config.toml
hidden_size = 192
num_attention_heads = 3
num_key_value_heads = 3
rope_theta = 10000.0
rope_fraction = 1.0
parallel_block = false
init = "uniform"
schedule = "cos"
train_tokens = 338300000
Each number is 500 + 50 x the weight over its row's rms, rounded and kept within 0 to 999. Layers, rows and columns count from 0. Numbers have three digits each. The size before them is the row's rms in percent of the matrix's.

# layer 11 MLP up, 512x192, rms 0.195, rows 470-488, columns 48-95
103:528519504544486480479492426484410488512514521472448430500499524463599514595449553565505524529365550539465474460518461429462505505514581476584553
106:544544524465556452481555625402575461541584487517382525483452480476523502562603518579555541483495609579418554503543522553528465595665503479436495
103:566423544489506571483542552557414532489566492433488529482428446421535574513423477434449589534399546532469428468466500517471548499557406488527408
103:602614494547541490491456450458481569450472480515455496428483485529439478501524471588561575581409516507498501466534586546492471475497529456462551
101:550501588592493518528494519438559526528476526434523440527500473434436522524617496477519514513494477500565494452476442560515499488531457512519453
092:506452451488450370454584535520611477508511525515561470582591450539536593607523483483498458502564517573449471372536440507503491498482485501492381
099:460513499618481495511484484490439512421538533496389475503520459465519492532606515440580593484497520514474406358538516530385499529522513493504527
100:501538455530476525412427494520500536497454482474464508481472407467460570458385441434562465445449384467490575468537494412464506551552471589450540
108:472538496486398437474523445478469398487537449502471534511499444519562539536442563494533480572452506404579452483585509553445458448544450552488501
101:487456522406492390477520492494523467528558464515412406501537537452439538588324574487493508486576468522504562444508475467514535501512500567462431
096:489514548582474530515476526414500542492482512557474576449394542473472532451526500488561584462501518528554508496499493497517477447389535517419465
104:565484471518502458439457469489531503558488591538507469543559592529534454573510537550502579454495421533494510477557487409528516447508468467485539
107:535538513491521478470490499551436465509509387488428440479561476515520509570557475563537528541500513406487494504562516457602447405345573564484434
107:459466441582472500514481432490572446495471544516555615437445460493542566435521511585482495560491425475569531539452516571398494530454524441450447
088:365546569489519447594565439520510474410527516537501460386502557580420498574529489430537569428421545541516528458494580513467502511516484435482561
097:549498490503565484557523536485530477593431458527431450595428526560530587432584445477481503508481541457575525530539440558600475446474503540524398
100:522555570480455460536510423474477465484525475423505459526479457479447451568494611508409531512408463522547509480532436374436419475549508469494463
097:456414557483475493456531416491476496375566563482414570477517556533424486584467471559564453477556516528522486488556539535451493435529486477428486
104:433514471585445514460618526492441510545590498465522549604483561417478466557537423485489392581496460460503483559478459453546563486517462510448527
# layer 11 MLP down (transposed), 512x192, rms 0.183, rows 470-488, columns 48-95
102:485612437589535519508400497472615575555505527492512529489432489529464407464524423493461557488532559422617520523533507505521549574453392534525553
102:519417530536457586519373517482511514489502447445464484585471512507483498524447544528471565399483528446544502521547454557484617460521496551516464
099:480456512455611415575482554594573512539521475469502505425594504438563564552394481520544566476554511406399539469463492472526500423459443476497569
104:492491444492561472550507472392554476495445476572516446494500572527443499498440505502472596549491564539521454563482491505457438489527547527497475
104:532472463555466447495560494559415452553533515550507484556547506455497523586542509525558476511492512540484467495497357398502427453450389529543472
095:549510471437448532450507497462437463598488432477454549477482532544433432592502459460553467529509519380538427487430531475472502597541510471505519
101:532500595391499412517467449461528543583561499478513521556413475478531574545541457544455466536475454538529472585522417479500442623464448520556495
096:438512500601512518503409488455420574516437451521511467580479573482455453509499510466510479482447450385511482521473503510585452500433583491526583
103:510472440508558506561512488492435487607486555448478555447560467551521452525530543540513505400435496494468556396505464548569521517464487503465462
100:486480534499557506518523568505496542472639541486460507393398557472384543463513561561515521449528567471502504612499628514525553465490451539448538
101:466508466507584587466480499543534404615628542473519497424530525539478495419536555497420440498401459511592496526548423519529478477542470550456526
095:487468515516452465559440542451468444532544497589490518549498601454491520479555444485495602508459597527433527489458576587499423490463544550460474
101:576569531480452451474459609525518487479461563570471434543474513511446495468516469465531452414440405455540462559478476511522498456436372520537518
105:604551503408530634467471562535425451403493482460580414440541599523499502483536518518545428480607510507469502546483502561543568454537516509494554
091:534416499427517522437442600506484560483446516456560462505509531528479453552436601547422504537436549522477531480359455480473579548555484504482483
098:512531502585461351517462593445552480466461443480550526501571462647549509512576556440534438489484523520497560513553558581525557546463514599482449
095:528525506514492458534354492481425542514486422444547571516517417509564533448555416488559479486519484465483483445522409499450473412427473462433445
101:445568414511518595539554561504455455519513682551483451477483596544520555383424506519494494407432447556404572535446498512554549502530478509437496
105:521598516607399465496507497540639536537479467419482468516461476568423486528568454568492528573506511587549548487419479491503557451513520502543515
# layer 11 MLP gate, 512x192, rms 0.187, rows 471-489, columns 48-95
102:480407546510451499518517480612449510522457613564527484484577515509532472545492492523417456525505578524449441510443504576556515465411549463495459
103:584474471460430526546595591528580563521596444533431548446452473503440524596447484529393523501455503494434570434414477539400513476570441530424512
102:559488523563577397475539439586540645572485497464524479476511514592608467491465495454541558478483495453483435567481403466409537463506503472542525
107:479447521555546565524532510538548505570474489502454476494516577454430514490575520449560557504432547442566459404466500535565488545496534499492480
089:526488504466584511475501479474556505513544523468539548491532399507491459561497533475429517448538646517477505541546528555520420474535534510430580
099:449488465586471534517503406404550530443407450479466543523557427456523549473511470511486625511521502443556484450465530492508487569609479500676475
098:486582479444459519410444516541584560543480501473480511484470512450470455505474607528482487372524479513506511478468423503638525561621540490544499
107:621377477509519513487582536523455463551491512544484491512463489538545460445518524451524512538524421464571537587373503442509554537557583526503513
103:500505525537454591508586425504481574507473484479479537502503533496463472572542507507586524549524549463510498520523473465469550576429566529509552
104:458537595616530608553453551373507564496507517502466475552508498530607471446541480518527498445505505446453477567526456466448446577441575493374483
096:491444534509533439579466544433498585521507541539465388470580473555497492418646404473466450454522548523499525542536515472448522510523489438496508
105:495486502509531365552458538519593426449480511478418532462444352467546478386402488500501535474494539507493546415445507535576426449476484459407478
097:511505491532480367529513475553556474505521461570422486516540513532540532616541580473489512489466658513521486556558522414490436499528459519416465
094:531570587453453474498484640540455513538495535492526460473543576615504458486550499512467566575435518478378517510481487498452513481479454595427597
101:501512461506531552468525575548492509546428474521561577552441423574505466519442506610390403485565527562486450539483461463592575520532426495527496
096:482524394383492481487462504516514387543504478523546479374507515528513557506529535447541418507582472522440481549518577544451472374559444490414623
093:495514384534412453476503484506536544387485471456501520487514400452572501456583498435578519590451513584550470477569408604549493467389501500487513
099:472469584600527493539488498482498534537458575436438572453480513512553530426546522513545458429437398394425455516402455520514560442403524547504531
108:494510507416477557508505577461537419535492497578487510515537507567499498452486524461594474538512440575519555558520531481486498495480527502503573